From a checkpoint of a small transformer trained on Wikipedia: hashed n-gram embeddings, an embedding shortcut.
Each number is 500 + 25 x the weight over its row's rms, rounded and kept within 0 to 999. Layers, rows and columns count from 0. Numbers have three digits each. The size before them is the row's rms in percent of the matrix's.

# layer 10 attention query, 256x256, rms 0.0466, rows 95-127, columns 128-255
093:461515508493483479478484526495531485477546530519489462498520458542492496499521502515468502471501489490517494496514535461478489501473535431494555510527511512517484498519499478493544517481467469533526495507524474474527512456437454480458520484519505499503462455486510559509515498483503478542497486475536497475454492516477520514513493501450507522517506498464468544540495510485539492493489
096:493474539512501533468481506545498502506519500467458451526498543547520507487517531514505469528506509494527538480464508473469492520507486492443496530522502488516523537480535499518514483475532428517469454510553514516522439530513486499525473492484485456533482485473520536530511521503504495505508522498480515518505516481496521477465518516448527517463498492541482466455463489479497502520473
101:487484544473507471481477541541501529529507485513502557472506531460495478494534498482514472507492478454519507492459507484516528492549536536475506512491519508500523502500512463491513517482520494535475543522480481524522485478476481490502486519539485492452527507479498548517500539509520496462498510489428522528553549491482545490520480487491518493463497521519476489501495490477504506524491
078:509532464550486475492498499444494456522485547499508530548477476484498518525495497556500488551528487495514517510532485506507502485466485489507489470446511518511511468530456511496517498511500516474501501463459484466463508466494497497456496508541477534502497522481490484485488464501499467484520496512527501504464511473481515536500528518470538495545454471496516516477505528508507494482540
090:469509456535511505498518516482491526521440493493481490489499478465480471471465465526514506537497489505512519553499498523502490502475497538541463487518511502474496463484518510522459487515504493485474514493449490535459522474553549480513498518500467505519494516558490435507490491495505515434505492522483488533457493507462486473519462496476483461476499505532523485475493522506474428525512
096:511476511473468486502496514489529506500482528464488479503522563445470476438494519506508508511468469475508499527478522509452509518524508491482490492494528495518472468490503484500497520497518491530500501512473499503496488446469490467469494523498489515491499471508479544446514510501527488523481551507488517520496570515482523517483486530427558509473504523498469514469497534479497539498495
099:484511451510541501525468499535478515519500494540479510530497485483485492522506518475495478430467492478471533487482475497540502518491498472503511511488510479466529498499473504510439506498532469501511544511507453503497484534503530523509537509508507496457491498529460503479535480452513489460511497546474502478535529489537479487530489499523479483471484472519507519499504546504496524502498
098:509517490497461520501495538503538457510533552493489436494531492481511524526488490489477495489477510495528523525553485507470490513478518483456482490516517530521506527492500490513489469505497536517497513531498581483492496477463506505493485505479494520521503491464525485462506511486517531540497491477552484432475489546496501519504529501475496517524538516502520515493494491500495500504516
102:496459492536552507485507492486435548506493523545483532519519522479505516516498488470500472467478527527502547501474502471512504492481510496516489481482523490458479496501498534472444473507525489486494548535499473504472501492502489461492464511539479508473527536541493459500488491480498504427503510522469500502525507468537482469489465485483488464486499474493533520523458512493483428525520
091:518492544514517509528505531489466517506541519486551486526498522490454487469501492520536479493496479507505545570466498519504499514500496534482464523505537503501480471495488484516477545494515549465449463529454529479506493500465508521496453516465473537523519491488471496476495505503512521488532510508528515502497506487487497508542534497550461486521525500476523515494508529505464509484515
082:487503508497488508526505515529543481491543515506466489518492462517518522452512480513522493461522507484481514499481503536512508499498482522461465529495484482512513507493493510527546517507485521504471463531547553463499526531531493497516513489505519523522506497514516467507503505512491513540500487491501502455536448514520505518467566495529457541510445497481520465517468488471502542470469
139:484522516482481523504492535507547460490581490497488485507491464496504525514501492510484504489503525489497504483545486522456492489478495499462499493516489499520484517527478482546539544513490529485493479534501563450505512507509501528472523489523517483534505458500517520504531494510501509533521490470509489442508474536490492500523537504524476527553490513471503479517480522505513553468487
116:501498527487489483499509484509537499536457566493546487509452510435534462459497484532543505551509453471507504523485549473537491474519517533504514520500512502536492483516518536436484474513543485503474495490506441522500485485507493500477477499499495533475504533488503472457466517512496479488497502483543536515490486461477528541473527511488517484494486467517493506517466456475476506492522
094:480467489504507459523488496538460539495492511474449533551536475508467501470532539513522460507500514493509538524459488517535540477513464494460491517522510482495525507504481494509493529460551468490444501542519498504475467521492510468520513501511456481494488502500480492521525518456497520470513520516464499494550504471511483461458495502464506516476442521519494489496464536469491496522514
114:473469529490497535500494512515491505484579494520475454538529526549494503477495491493498537485499523516506554518509462496438515515477469471464498512513498486495491541495508483511483486496489485498436452524510556473504483565491488481479507496471475485544525467497507505533491500497517503509515508496480496483500499507500464475516538507512492506529482522501537509456456548507516517522511
071:502480522485536471478491469544495529484553502488504491476532533543500492501542503431505524437502553486481442459511558491482538541507498483527504527522478499524530507491517513480537496520483541511483484530519501488525517538505533497531446472469552500474546490508523506516500466527448509522490493489488482517552481485533525512478490459513512526485527474478529486578492468482474526483499
127:467495517437468550513521516546553491506555486502475450492485486504489503487507520494497553515498509489528508516502501506457519478498481490449501526521487489503486518489509476504538503497511524517484488519513596456508479501494501503483509497508493477538498488482541529509547524528530523530520494483519483489502495541482466492519547497526502512525504521507488481464472524502534508524474
099:493493520460502528483523481502505525482512480492512534513496458526486533513491442508539501465488513521476483509514535531501512482471520511482520481480538510481498486502488518498501539446467484452496522483477544423471552502499499498501528460521497499508500533538521534501493451522501490484498462515504463485476491535532494522533526478549484483527483473463487507536492562536505495469481
068:509501492526514478484520512455451508493452518507511466490488525481476498498494514514501497546512464519526527563484499513518447530486509493508533489499526509483519523497523464485454496524488457525479535496512488538511483495493506490473503511501478466481502518492457497500482495470515447480510485495477514513449550506481522484528499532441548465524536519531476472497496523495486489493515
096:503514513470453522488515522518548450471469539499523460453506495480487525507456536490438566516528516501518486511507492512497469490502518465504490520510505508532507519480482472456529515527522531512505500513512547497495505485478529499490497489456535528482468486477525493509510506511508541564500502487543497475519485581479502501514536492477526518522526541499476511512467471506504497495509
081:511502540489495502517451523539494528523512506451484502539498532520508472484488545494518504460529515482479518492503471498482533510541481483461482497496520477485489494495454471541504484452545481499514471509505492515490464505483471486525456524496481500515480514462500557462518523465516520482494519504486497545545529434501502521485482509540476563441448477470486484471503463470501543521506
089:489486508488501521495483513541496510498550517530465475519511483555507501515529518451458492476468522503518520478465499512468558513522477500486465508527479457475491517461487487510504507487517525521511503532529546479511497510512531498520503477502497514516484466504513502536515495479471529503505504490503485483563476520516500479479517489496491528486494494482500508521508516499482473524490
092:515504546513494482508528523537477530498472471525496508486493500528508512484501497495517492517509490502500508482471470535560503513521496521492505491535500458506536511495537497487515496481474482518435469493544485525530477520527490486543519496489466457498502507514530499511471525477535483497508503486480527461516444496495557488487544499494500500486470491476473445519520487492476478498501
121:481505511489499510466512523517506478533544526475500461482527545462473481495498546510510501504469483488504541517494444489480494490501499496479456522538485477508508510501486478517535507500500525524468519541508508487471508492468496494466511543505461513520513444493548530503523540475547507520499525472482484471512532527490529514504490520475515474514511515502506513467514542496505495504468
078:505485507488490529494511533508503465501541511474523472459519520508496504514494541481506499482502524487494502490491456516456534480529486511509440547527462483515484487492461484531523478487520566497502484534483535460477536490467502520520498517488512525505518486469538476507512512493488512527501524488528488471544489517496525517498468497530474548481493524510502535469536461493508486505481
089:491543499487486492469494565506482517520479507526490496539525459521520493516465502524494476494491480479487533488531544472508524517491516494515503464482464481469452488509489506525500487487454488510523519502517487544505513511467524542506527535504466499526491508526521536523476512492518458508522518461498465462479492501496514530476513504489455533469454516475466486535537469478540449503470
090:517479533506468515506475489512480485482481494499509446472468518491521486477464498470502480477510494468486480500532494495460542531532529485512448548513486510525508505502495514522516521467518499521526505508487442510506509477450493494495494496495533528476459529529498544477481496465524470525494496506486531506493517475504547503509474505496462514450511516480475524526518435484554456506500
071:502487494533501527499503485530517517514461510528483526461496515531530524482501486467484514493504538531522464491480533503517503518534522507543471498540468477528493521498522529489540508494531512520550519471533545509520497477495539526527478486493554485490493485479540458528524512513481509500513515500515548495568488504533500500465465484480490530488502533503493538543507420478483476503543
097:494517476525504477494509474498459549530452472509468535506504531464494481512510546474471493553483478526495537511462480516517519487565464517539476485458492468500518477531518506519461481505550464499494509506458447540477461520505504478517498501505471495483503511487485534519485521473523507461489532542476529552526513517488475484465463527484536477445472516549473490467487507505503479517508
078:502515484488461532468522500477525462502448505491513530462489537469488504514467516501498504552474473537525499507529454489512481463515479501520504517500483466496505512503521496502539473500474496489503511457488515505458504491501495469503518512515469486505475502490521536526513492533547495498513517489522506538435536531478489511499499537509550449495512488521505509444539494550538461526474
118:475523471480530468511455496508509505549464510482488539510511511451508459518489542509527442504502453483512533512462501477570519476516541512528510502425504477500516473525475499505487485513491511467497515497511417486474511519487484518515544527521476527468509518494499511483503478471500476489495496464499485499499494463490541568479487507551496473494463481518498501526498490465524478482493
071:495480515477514518506491528545525500528542508490543478481523512442523468507517528463518493439508543508514513501503498508532528492575533510493469520498479500515519497503474485509536509520546543481545520533516515468531518500459496517505486517499559533476494491465515477484519518508479555521491494485508515494580469479518521522495519480521467521486509512482504526551528427470506519515508
071:497537483484474511515490522467500445507504523495486517494468458459507539534487495579495513551492438450487445502555490493481484486480492502489503472495535531504466468513490479525507555478465521486495493507471492489469514456506525514469529499531491515506465538508507516491491474499498459467491490479515460469419500516473494508529501514459531470526505504501461489483520554523521489479502
# layer 10 attention key, 256x256, rms 0.045, rows 95-127, columns 128-255
100:545529464506558480458525449493449502493507484491509508455483488545510539473513473488503485479483508486500506493468501487522481521479499513475491533462509510457523461502526497543501527527473488446511522525515457513484527507531481516541482521520503460506516539490483506517508496436496481490484481456487475479482520485504519519533511524522449459505515468463513496520468540482439494504526
077:511531554496454499501500458500472491488464508483495508491429498499532526432498467485489495485491507522475495510542535511485448469472570512482476490526515497519518511514535552526510557485495534506464472468475511530479468531525490481536513527485510535471471475544539540508501516492485523486528461489473468491474488477503492534502546491505519539444500495481498470543529507504541474487540
101:491531536568495460523541476489458469506487506459481528497463467507469499494477525493489509480530443491517491527506519469499543530469503498488476504474549456506567478512557578487497480487501469465473536471475524518496491534492493505496532474478519467488538474484472533534517487491482467498496525511528518516493512491473515495524503560508519517488471507523496491498466566513511525458491
089:453457502493467486485492545559511535504468499515485537513550574467488449529464527476507533532482500461508533490471504484506511489538499541518535506477527515518440521494473461446483472492522524524536469514487473489511508495491524534471442543482496501507505467514538425488460516503505496485541513483531474523504485489544507532497463484473506480488550495507514515537528517501477475545529
096:453459506502477483472457531509535516504504545491479520509556502470457505495488531515473536534519478487518493509528518497489514481489474521436499467495516473523484535510471498449513497518514482501507513492520486540507520512496487447489497474513480503477482443470524490473443502508538514513538511518507526470518521485523475482455512471494558478476516485512480508493504487548545524488527
094:468501530486526443485475516480487511503469543461475531483514485521517488539479479479491517487494542515490526446494535407478482492491546493478506522458523482523520514526542520495509509497543479485481524536507489539488509499520481482531510467491479512465495489507478542471453512491509479498518492477529494516505510506511555520505509531485497527451520499472520528537448509510510489499565
085:506500454473490502521467482472501506469489496487498528509506519525504504526502496529506492467447503531534459513481428496477515466517501520512469494480487518514546460446476469517527474525479465500497489443504483490475477480462508475477439488508478507513472520536497446511519521465467458508482509522516469500473552499517519528511495480482533456490499514492535544501528501513485440543507
078:510567475422555544493520499507535510481487515512504525469486480510490485501536486501499520542502528500483507488531502493511466517529506505528549489504473522486492555495497484462520516467487495509452488503481546504494568505489482482540513510525493471509527475486520485501492538529502448528517481480481471505527478502460507503502546511484525528488501516481488512519527496452499498470531
092:485519499515502475542469536476528483521485521497497520489484489482476485517501558531456501542516444514508523521496456500493466494566476492504522482502514505540514483473482498513475460527509530518475504474504546468491478465517549475477499543521492492481517497506538504511484533464484489489537497532517519517495507505496445485508498502482562462538495503509529518491512501545467470525489
084:428489518489479520494485488508540533484484467489477527480535506474495460543527525464500506527512498459528528500515468492488530519500502474572529458514489508480478527525545450458493536476489493531490499474522521499476469512461480496461492510495513522480475455512491525507490506492508479506509497477529510539510485489534526526504537486489530517470491510506473528509572503522522530501527
105:537509506480502527513488522497492510462502451524513470497480466487446525467529461488496485520531483479498480511496483550490470530500499504494523482534467536499496496500531506486490518471496534520502453516489514547552508554485474529466543478485502506552485506474489528484518480559525510530477483491515494498492531503430488489515496537484521513521499538482508466474471486457508511467464
082:528522496492521515451499458511503489481496440533503512462512490503474513507530496477518469484471578477504468513467511538485507496512504531570508531503508578478489504490501439478534519477435544510526495524503489537509530527510460540472481509491510492524513464471462482525505515508460485513475500492507472532511496559492540524519526505480502519468521501474474478465520514475487543485486
083:494501531522472497490514514498482459560490546513483500507508497536509447490461497466515504481526471520491517461521541470524517484495542531454567511487502502542525510484494544548488485493524483530530536514526473523475539473534501526464472487472507498470500505507529489518467510519503531500488514471519513460503470550480508508514497492540518493543505489525541485510468517476506460475539
088:475516510504481517533480495492481519467477494464502492496453482505461547482514503495441510488505483484500480522484483507431498523512511488469501478484496490505502507505586519457483517510494507514508531473468512528498498532504507514456532547485504457511488503477485536524490474476522493499488475486479479498426536437519505522487499506466535510463499558489492486525493538514483527521500
088:570518478451489523465455498533484537490568493491537476478496450491491516504532507492469492524474503500498470513498430565470450485523491472520528491519489504481497494472521451503512519507469538523491492527507499541499497513521495483512467541445492509499471483544502540497493510509519550457523504526507507525506500493476498495487520493454499532495485487494474481508540448514491500496506
098:512521521517525515515523496472494490498552499508526474501431453524519520499530447518506485503527480474513484531500468522519501538501509475504500501492479484489524456479477544552482490516503501516474502528502497476511493508523528515504523476507511482483512527512479534474523491493477512501488490530501514466501452507469482469515498536505494508543491508517511500459440450487469492479485
080:523522472478530502470503507515495504500524474506508493494516443522469537520525507470516493523511517538497466517514538527505522517468475467507475517513521539464509482468509495502519566496476497492483494493480484524526530527487494522561527496453495472473485472447461536510537492540496520466485479487480479515534540484443538471515496536536485485517479478524472476473505499506516514467510
095:535478475503537510503518510513512474489510449521507458495510457502450493533466526493501498534514467444537506545440510482512534501551477517554493475527500495463482490518505470468508458499471506516534480470557492473498502526491480519489504501495515497515499477522519468547497503476476528472468503469487513529535503531531476496474456503493513446521482506483508476453499505504472531501489
145:495506495491498525485541468518462497510472504499473533486510558488536483507516532491480519471447537517502506490496526470503495496519505531525489509465524496513486526491549501482493500512465470498514531475491482511441511496504490482523482539522501500497501492500505486515469546465516489462499502483477482514484498469542519532471541455491492485442501492494477522538555509499523516524533
090:523538488456543516481540495496508515467528499502507498509475486526532521511538432495504472529494484520523488514480502507488514528485493471447509496486510526463509488487471501530491501491524485501499501539488497511509557490494469516556548449520477491466519536462471505513517532546525517498508452480510501477511495478433506485511488537514456529511479477516496480506466511472515506467516
110:492497503518496463550492486508458512477495474499468534531495535546502516522493474485478483507503466513488488481494460480470500506487500488446486506481495514461499468493524528495492506494518479512493481501528514505509445528471504499470497472478507479512507526518520548472504468511503455527504461496510487499471548450479526505505477529483482530503474521478519520465515533497525476511529
091:534513512514523503491486530486482485470529496484529463507436474514471511485516469514495507515539460516514489551508488544482476523487479451471510509506502552500526481468499495508491558508504520501470484509461522493559499511461505490496519496458503464534496520474481525465539465522521497530499462509498475497493518473420478506529497550480502496520503509504487496465472492515487502471464
088:499492511536451532491513485487540479507508499502478492487482496456511492433509480512488500468507475531492490569555512536495484517490523474489480473505508516499520491522509525484434498497497523454488516493448490514489444526488475494521534517504522514503493511480482481495489527546549528520486486496534521486502509468463490512503500500511496511530475555507458461499498487504509524490467
104:494475513488522492465486492490540541509465504466445505446539506495519469514536478516508481497480527504466475549471526510502511496534513488511491523477536508541514511485472469473538513475498487459470526515446525489491506481488495520552486501412485494437531477478473468501460508527449481510523527545484492507491515469510519508577507511517482478483504493509519517522497485517470492505540
084:503500519493493500511469478517524493477510460456494492485526483516467520509563486533531491550510519486473488499464493537463496508487472470459509515510452509501526524506471479478524532467541460466496464519482552492552475487468500484510550471443502484493489495464472514495509453527501471554502497517452511495478522508458515476553514542514477527513482527477491491473487505474477519509461
092:487507458562501529462534509532509481482492494521459508477493540487481496463531487494481488529464460507503518539484429538475509544497519514439478528439502529486509507464522530455535490523527480454524486518473485527514502494514462477493479508499519486514478524463508559471511492531535445527476504494471491465487546466480528491466519511479477512481521530483508510488548521496485482504493
088:494487505484528500527543464486520461486516532484507525500458529484519525499478451539513514528471502509518515456503498459533515511466533496478473492487485484470523495502517508504496445481550461448490492515544493561525490482483485478492456506511511471473486527480478550504493495475514463511508464454477524436472526540474510457524494541463467492523496496505484497493484541482500494488529
098:504517508524507488508497528460518488500523506503503481532430464498491528463501456520511494490519478509490501515511477515492503519451496504432518536530483497497526469482508535527481500507528496504482479504468497511541481504484487503509544477507503473482509547449472530485524458512517494535482452513488488462468500498429464468531486552506509512527494522516490488485463489499527511479459
085:474471566531451496482454525496523537509493561490488507510513524467512474478458517505496516494525489528509488505528510508475491457482492488438468518499545494514511501494464524482467481512534534492519544481448524474512478435508510496486503505477485535474483497501481475464448503509515514475547514514519507510504492503498467514510476481490516518509515507503511550512536494533506459543494
086:493467494529480463468497507510501518518478519488458532505588500492507468507454522495511523504490524498489502480489528499516494484509498510474478512516532477523494522510445509480521484507487503462499483487454488452468499459492520462565502519493472523476503458515519456490465526512481510484563513510465507508509474514535481501526445471533483491481512461530527483514502494520483485520533
092:506473501552483494547522472530477506483462489522489492488544547545486455516505537478531494510503499484490482523460504497491538488523520541486497523482504514501526499495473501493500477487501498491520500472505511490464520498481494516489469494470481498515526472548501444506492470529508463479467522509510508467472533509556527528534470498533524474504530539487524515543527558503436492526508
109:516532519528522501545524497479501520482520457488496498492474466557478512499525467520513481506529452498514486510509491527495516521489473481480505516514453515504546489481500511529512537488500489504474488520471543497532482511490492493497534465504510471495532520465475521512546469521502477525478486511516499474510524516435507486543510563507499519547490529491535503486468540486487519475504
103:471476482481488493466512496533502484512474515523490510465535536481505476519469524470491503518489535483496521468498552471505521500497514534533487475470542502486464542528488481431523475476487489490529516502526475505477531508497504522511478502511495492512501455510504456517476499497477492496484530456484495519534515526547539513446507461513500482474503473501476491526512503470486483543531
# layer 10 attention value, 256x256, rms 0.0416, rows 64-85, columns 128-255
106:499503504460496482488533505459523520523527499481511488482480458492496468531499494507497528503503504506486512536546534497444494523540504476504486497451524526527534497486514474486523516510455489489495502466449516463497478486488522539455530510515549488531555541521492516502535507451476489514487519545526481534500490463491536481511522492545526538492493534527484472479494479533470513480516
099:509484480505497497495467534512504493469507490491497505519513453537507510528548445498499513482511460468491483489485549500522476534463499497544466512511491483501461477522489474537495438489474512470514519490498495510474518490492501498468497556466505514533548429515506462496475541495519478484514511518473492497494547490495531527531500495492503456495483519450493479556522513526495509502516
094:506485517549488540491494493503479498494503476493497498514502487520517541499508494509467529471516512504509529500430483479495557548482505497516487489512516474516523512474498485524505446472498449531504460477500472526474482457495502485508517470502500484484481419544485496474472514492548512459506499516467514521497488483521489530443510494512518496488527532494521467510526518496482495492452
087:491488505522502523455457523512485518514513510473489498497490523500519494551533472491477488459509507489494458423442501461496530454480499478522469518494501520504460500528515459558486522508510465507479469518535460449431461517473521501456501530504493493475528461543488443514489496497508480511491498550470519509491495480468534520490519499497586463485484518474495492524463504490490516506517
114:570483446516494517493475493525475490473485484527523482507534463494495549474534496507543483489499518479498482483451473495506493525482482511511456465531485506479490423473497528507489457493512504481498502477476503453504508493481499504491513493446508520529489471493520478484494491476523527544506509484482495485463495508534461486481472480556549500508510485458529514495535502509475503498431
099:537505459494520506517485469483522497512475511547478497519489478442470417492492484470550499486513537471484521477460527479501477518515526500511473539542493506491494441512514541458497515529470495485488493482496510464537533522489496525472502471471522517510497546488475513528507517509468537560495482512555509508508483515500511472561505504549510469461503514506546500485496455514545539458547
097:525502504534502478509483497507482466480480481467477547506505491538503574515524484491479501483466504533483497499508494494528473510514470577478507509509505511519508525471497523543513467470474538493501521478521526520457533486506452502502477505459505496494492489509517522473491489476492489509499483464465479492447515509495517498545505510557455458496479480457493503528537490520480502528510
101:489487536519514497496488511520528528499507490465465517517545470500519494501527449504526490494496521483503508489475527495487520515523493478486476527519473523499511431482496493497540514477502508495510489495449457487523504538433515525478514522517514529521513541505502492492478486483466530520490513536497492540521525496492528506541497496574496490498485519511530492499504521508492544477514
097:507497515541482536499438499511489515495470486474509480512492532506494508525559470528516495483486535499499480493430500480546511551515486506499471530540512480487463536496479517499522461473519489491526501499507521514464512516504484458470508470508485513489476472510519503486474465494501462535505481480493515484467487494487527522511456490498489413494518531462501504512557521512510510503467
083:492471572508509504500459517512525520488479438516468496475487509553496528560524490523490503478502542483501510460486476490526464470530512543511521484518487532486534500499519486546484517450503502527518447514547506484536501533478493520482441522457506485515497457584513464509507492485460498488511492513459525455438525500512516489548507494477505501504517463475496522504518490516520523472523
083:492504487509485462519525517533519468482521498499515500542522513517491501488492471514533506508539483558513483534524506538493476519506497475475521502528489507498474484529477489483469532495526524536546502505486474504547516490488522505562462501488484544490487512466512546489486507490510501512510505463555494493511499494496511442537520500481470556520522491494484492479500512490511459480443
088:528499501485484555503479533505481518504502476443514511496507532549510500567467481512491462522517467543482507451479504476531494482529502497481524513509489471502426590516517489509469536508543497486524493543523471478470504574506491502472519510511489495472529488503491476506487466535534481479514477510465530513479485504513540561503501505439547505509472499467484488534488522474506493502522
098:503525500486492543491548506539505520498480561525454473445444469454482466515448522497485491545521492556491511508543535486502525519538510498504503502514529465508474490531484473471478557496494494483513503498514516467494510504539487538498500480488492540486459501456496540505489516544503516501486515521522490520479460515490465472502493505481523491511505541541490482526518479508511493491469
086:469485551510465512529508540511516476483517469486517488539513527532510507527528501530461502482519537488500483526453468508507508520499501514502486504516513530527490505503508500558522449503502498522537454488491516486475492508493491497503493492489527477501454445517463509494505498458498509491499513509475502504459497507520544515527489490544460491451517524474506480491539502529470550506511
098:497515504506514505511537489537513483518456527491489498472452516496488490494506544502483527500482443523508513502498442517503488481513521465494492485447528481517505540455509528513536494503449514511480529437528487508438484515506502488525518491512502513517473471485504476527501526500527527532482497498525498484472529533520478550492512506468481439501517501505512508478527496487526473554521
103:417479471543502519513497552525494499482501507511464517524523531549510523496505485522475501525522519507495471475449515510535510511445501504540467499530497506477502559510477508502470434527542484461509473533554483505512490529525519490507484502509478498447480476498494477500480489479545470460483489493458502491499488505497494501525487507456450507495493472512490521529480520475515489532553
100:463500485500475512511481538509508503482508499515512453499524473552497517490472472533464524487533480495488459532475494480492506525473505495474528505521488502504445496549502516520477528506552543496498480502550512521431524507523525482471501522469468489503542444524501509507528489531527517449524502503469497454459487512494457492535452529506442496507520491479505531487485522500513484472515
092:470491453522464505493488520520497543479511521526515464516500483485536495493504505546489490494492519531499490460462479519496491483469467473492521496520489505481447458524478489516464521499555506511530513537472517450486507496477492523501493513531502496522520477486513532542538482540492516464527514465525506472467472466501528502501496488467473543547531471479534460485465515505511469493479
087:505482496478522510509500455483491530527489521502528479517467568484509454562499479488482504501553563518486494470461511468517528499465516475502480532505491479488509549518527471488455510531533489460473475539539506481486494515474519474497505522510469471487506478532466465532501488542554467468495503551484540491537474502484531527480517506515545461479506528497475472509486514473508466503494
101:514512470494473499487549536500510498486536462521537492513488490508509509475498480513529511490514495517526426509517450515463487463494490552504458485491554512499499453515486522537499486536544512470538502520427518440496510524506518522469553518489515507531529482533531539512511464496507535506489520487497477488489481469505545517510520496477524569477474438492506495482484511483464461487470
081:488529474503509450499519487493522453464533514529526487510507469524494527466488517510527487514508528501499499519535494463505451498506491512490528467504493520482473478525464531463482530530511504469513486523503471509492505496554496506532490513490485502494513510461529499513518491565503505498512503472513504455527497508512474512442430517455519543524469464516502549499477493492515468481473
080:502517494488477503486406484532496481518504506497512478503534475500476506540507499497570487530502489413510470530464507507483469457490528525512502516536524502490502430546491501469526525501516498486484457534472481519509498529531532488473497492476517525517487481548501459488481505565475525475509493526500493538547517485469498476525468498505527502510483522508465551508478479495509508445523
# layer 10 attention output (transposed), 256x256, rms 0.0448, rows 64-84, columns 128-255
120:457493498485481536472514485512491516503547485500519494483524500476514515518509473495463474483485463489552504457519480497491498498512477494519476501512455490481497496490507492504494487503509517490508471507508556502528483485473486501489482504518510491529535472489491513500522513545481487522515517508500478493530500534496445507473539411530510522513504493521520532512508550537497496504493
107:498507466505492478522497459479489487519469502525559496569491497491507530465492504477474519515493566553470509500493542551513492499548500515484519495508484499532511484457525543420477531492515486519515513492486508537497503514505517485473498508493513463525480541512477499475513477497472499475477505494515506513484488516500499500491527476530471473475520466500521499489532465520527490485505
094:539557498474506477518489486502511473491462469508503517504511504502466489521511513470497505498500498478440447516508492496511471466480492533472510513508510501516558507458506500529523482518514524498498536515528462512476513501491528484514542514493539506466476474499527498500467520483509524504478458495491518528504502515480533535507497419507475488462490452479538444474478512458538487508488
097:510513474499481498491517502515530430468535497486548466483502471499509492479480510505521504559528472483474491534569476499486457505492522482498474506508537528522492480491529552462535470486452464514534515495479504505549527469497497504504486480501539479521496503488534525485502523523505515484478482469543516496452534514492516505518500440473478500499483490545460467492500490507523495472464
122:493540475477563521558504461492517489502478518527518504523476479514489496552476500486487539496438552529471495500497488491510488479458479520448553496513509462536463527510503490426470525531482507486499500460556478527513524546523499465497478502533491467450494487504476437491535497472482509462477489496521498516497455517499501519491541500515455460508531506490540497502497503486489494537514
096:453494501490524470478469508512525474491542509542544478507490505514534555473504486519505516531517515525532461515529494513488538480512463451492538497547438501517499536514508450461521478500513540523483437522516501495497461483467520461506489495474513516511506459483502482505483488476489487492541512498503482505514476481502466489492517536451485495483505538525524528496463478476494507531530
100:501504457471505506530475462508472500496493534538477533504485482492536481517488464481535512490472561531481500429515497515494498487476521506535464501501480486502444455499520541466458539473510507459517514466491504472518511500525536533499457469524479513522493536490475508525528485520504494500525524512545506496512477502494530492475531551544482490508490494454526523524520483509488520481509
111:525518517508500491498502527524477457493537455533502489503516491482506521518501511489467511501511517514537477501505482500481504502505465500489511491514450478500484531481512485532520475492473496525518477466527548507529528480542470452478514483501513469509555501494502513511531491497462469501505521476496480496500485542490485479489560515478468543523521486485521520496468484522483493494494
103:518543490511491470523486465511538427495445501544519514470483481466486550464491499486486516529516496512489488499477532527500528487453523526524504476530548550521540486471517533482503453525508527469477488478528446523487502441537491492498477519492533482455448499501495499531467541482481524469452487499516525528492511505488507514491522523514481493515475495502515443500488489460511491467486
087:498525453536518494441496523537491493478553513524509515526500466507500490458473474503498484502526465487527468527520492459471483481487498452507463506509473531513459479527487570518513487483472489525487489510496543509519476459495494471477544474500539537534544539505555523474514502525505496551488538515499417506502524514483494501470510486494508486549499512509484482509504503550513507451514
087:461464538482540509452511512466469521493484504506490501474469538477478501480506532521496447526475523442484520497448522510507477494532513509488524501511504510516512498541463480555513512482493498520503527506515513489486506523434514473513525521427517499501468519523483523477484474501484494523468492503434529470493501498513529504476457520499479513489490504475461526490531490473499493525519
089:502513455504450510481493464482504482519498509511478511508500505470459528436511509528468490528539470426536480501510474541494456490494505517480463481495535521495485445501487529539496480507477459530516509499479512510495499449471498500513506474546512508529488539519526535477460520522524494471485486512487485514464521538480554483483477465475505481525470513540486471512510493488513549519509
109:493454524527477428472493441501501495515515498512543510519523516537481535470492518464497543508492511504476499508454478496528465493479477486447527443501512490523542524487488491508488478531480470514495485514516456546519492498519490450539489485450521485496507478510484452527519498460498511484538456483480497485491468442519492509488476522456473493485519496493536526458486479473485528520526
090:520548463466505549457500566521525451522549498504507469491536470486483497441480493480506438491510477489502510512528516497488485504487509499456492493525485493472489505481501520490493525501493509507523521488495509486497496458522479510474520497545480514513474489506553518476470502522491497549457512525486493508501476536495535550444507493566515525528484494480487485503521510517538506479472
099:542508505489487472533504482476461483487442513527518513522484488481493535496514471473515536471521523558518496478516485483508502506455518533557502507531509500481511429485499488504457527472502509467513509510483496494465501514522509510467469485508505466526488511513519488500495504523471484480503504487478506523504497465524488461526499500515490477508487452532467478508483459493480491445456
093:499532520517448481463494520484517482528460480477510506494490520492489504478533522523520470513512515466512489517486521491508515514548504502490472504461555523519502477505462510490512525481512514516489516465433485500472519468492508480479511506510508469517474497531472521448464476483517508496483484516513498500493531499461576514498481517494511452495462490515430504438494463500521504507488
117:559468515492471451521525474447489545502463499495510545508505514499499516482488491542508486523503486526478502505509547533500472500518550524559497482471515487512481452484503519495473504483526483477470534481416446517513503482498518494520490484465484511512475526505484509497479475496486487517479517539487547491493531483473537486515461530487510470470509513496472509495504483481488481477527
090:498484505493507521465541487468520485525475514478494540526518518483463532449501521495505474530544469470477512516531523507493498476514534459517487525430523474515547548482532497518535515508479451508503516507488497521504501526482531515506515535422540508475472516500498511464459489506518515543486489472471515502460531482469497493503477512497511458486485535520461519475505494471525521501519
098:514539516518446439489496528478510483501466499496519492505497483475488510439483505501516486505543432475495483513499499528500494486507532531494512496506525543502504484522492523531513457497513466520523530506496452531494469462471506489496504500486527508471453504487503533464463507475494509514450487470511507516486542462498528524525453426475480498486497497531460479517512460478524499474486
117:472506511498489510512482493466502534481524498502474513473521539519506499513498521513460500514486544499492531512482525501536514535509474511533501490481518473466482500464492492524460523514476478506539524503486514509525497525471477523495511505545469472504546535486468506482506493494567472502501506543487515543496520529495489491495486486533545480479493513493480526499517531552506540509534
105:508442503505494502500499460488475554517436521462497528482497504501457505457488522501530523498464500481481504512442534520519512514502502524520506506434512500509521492523507444479434498507530515457489484526482484530523490539485492474521497514465464505464487473501448464515500508453524508471506488521470522520494457452506514458499480520463458455453527513500470512497521482475477487536522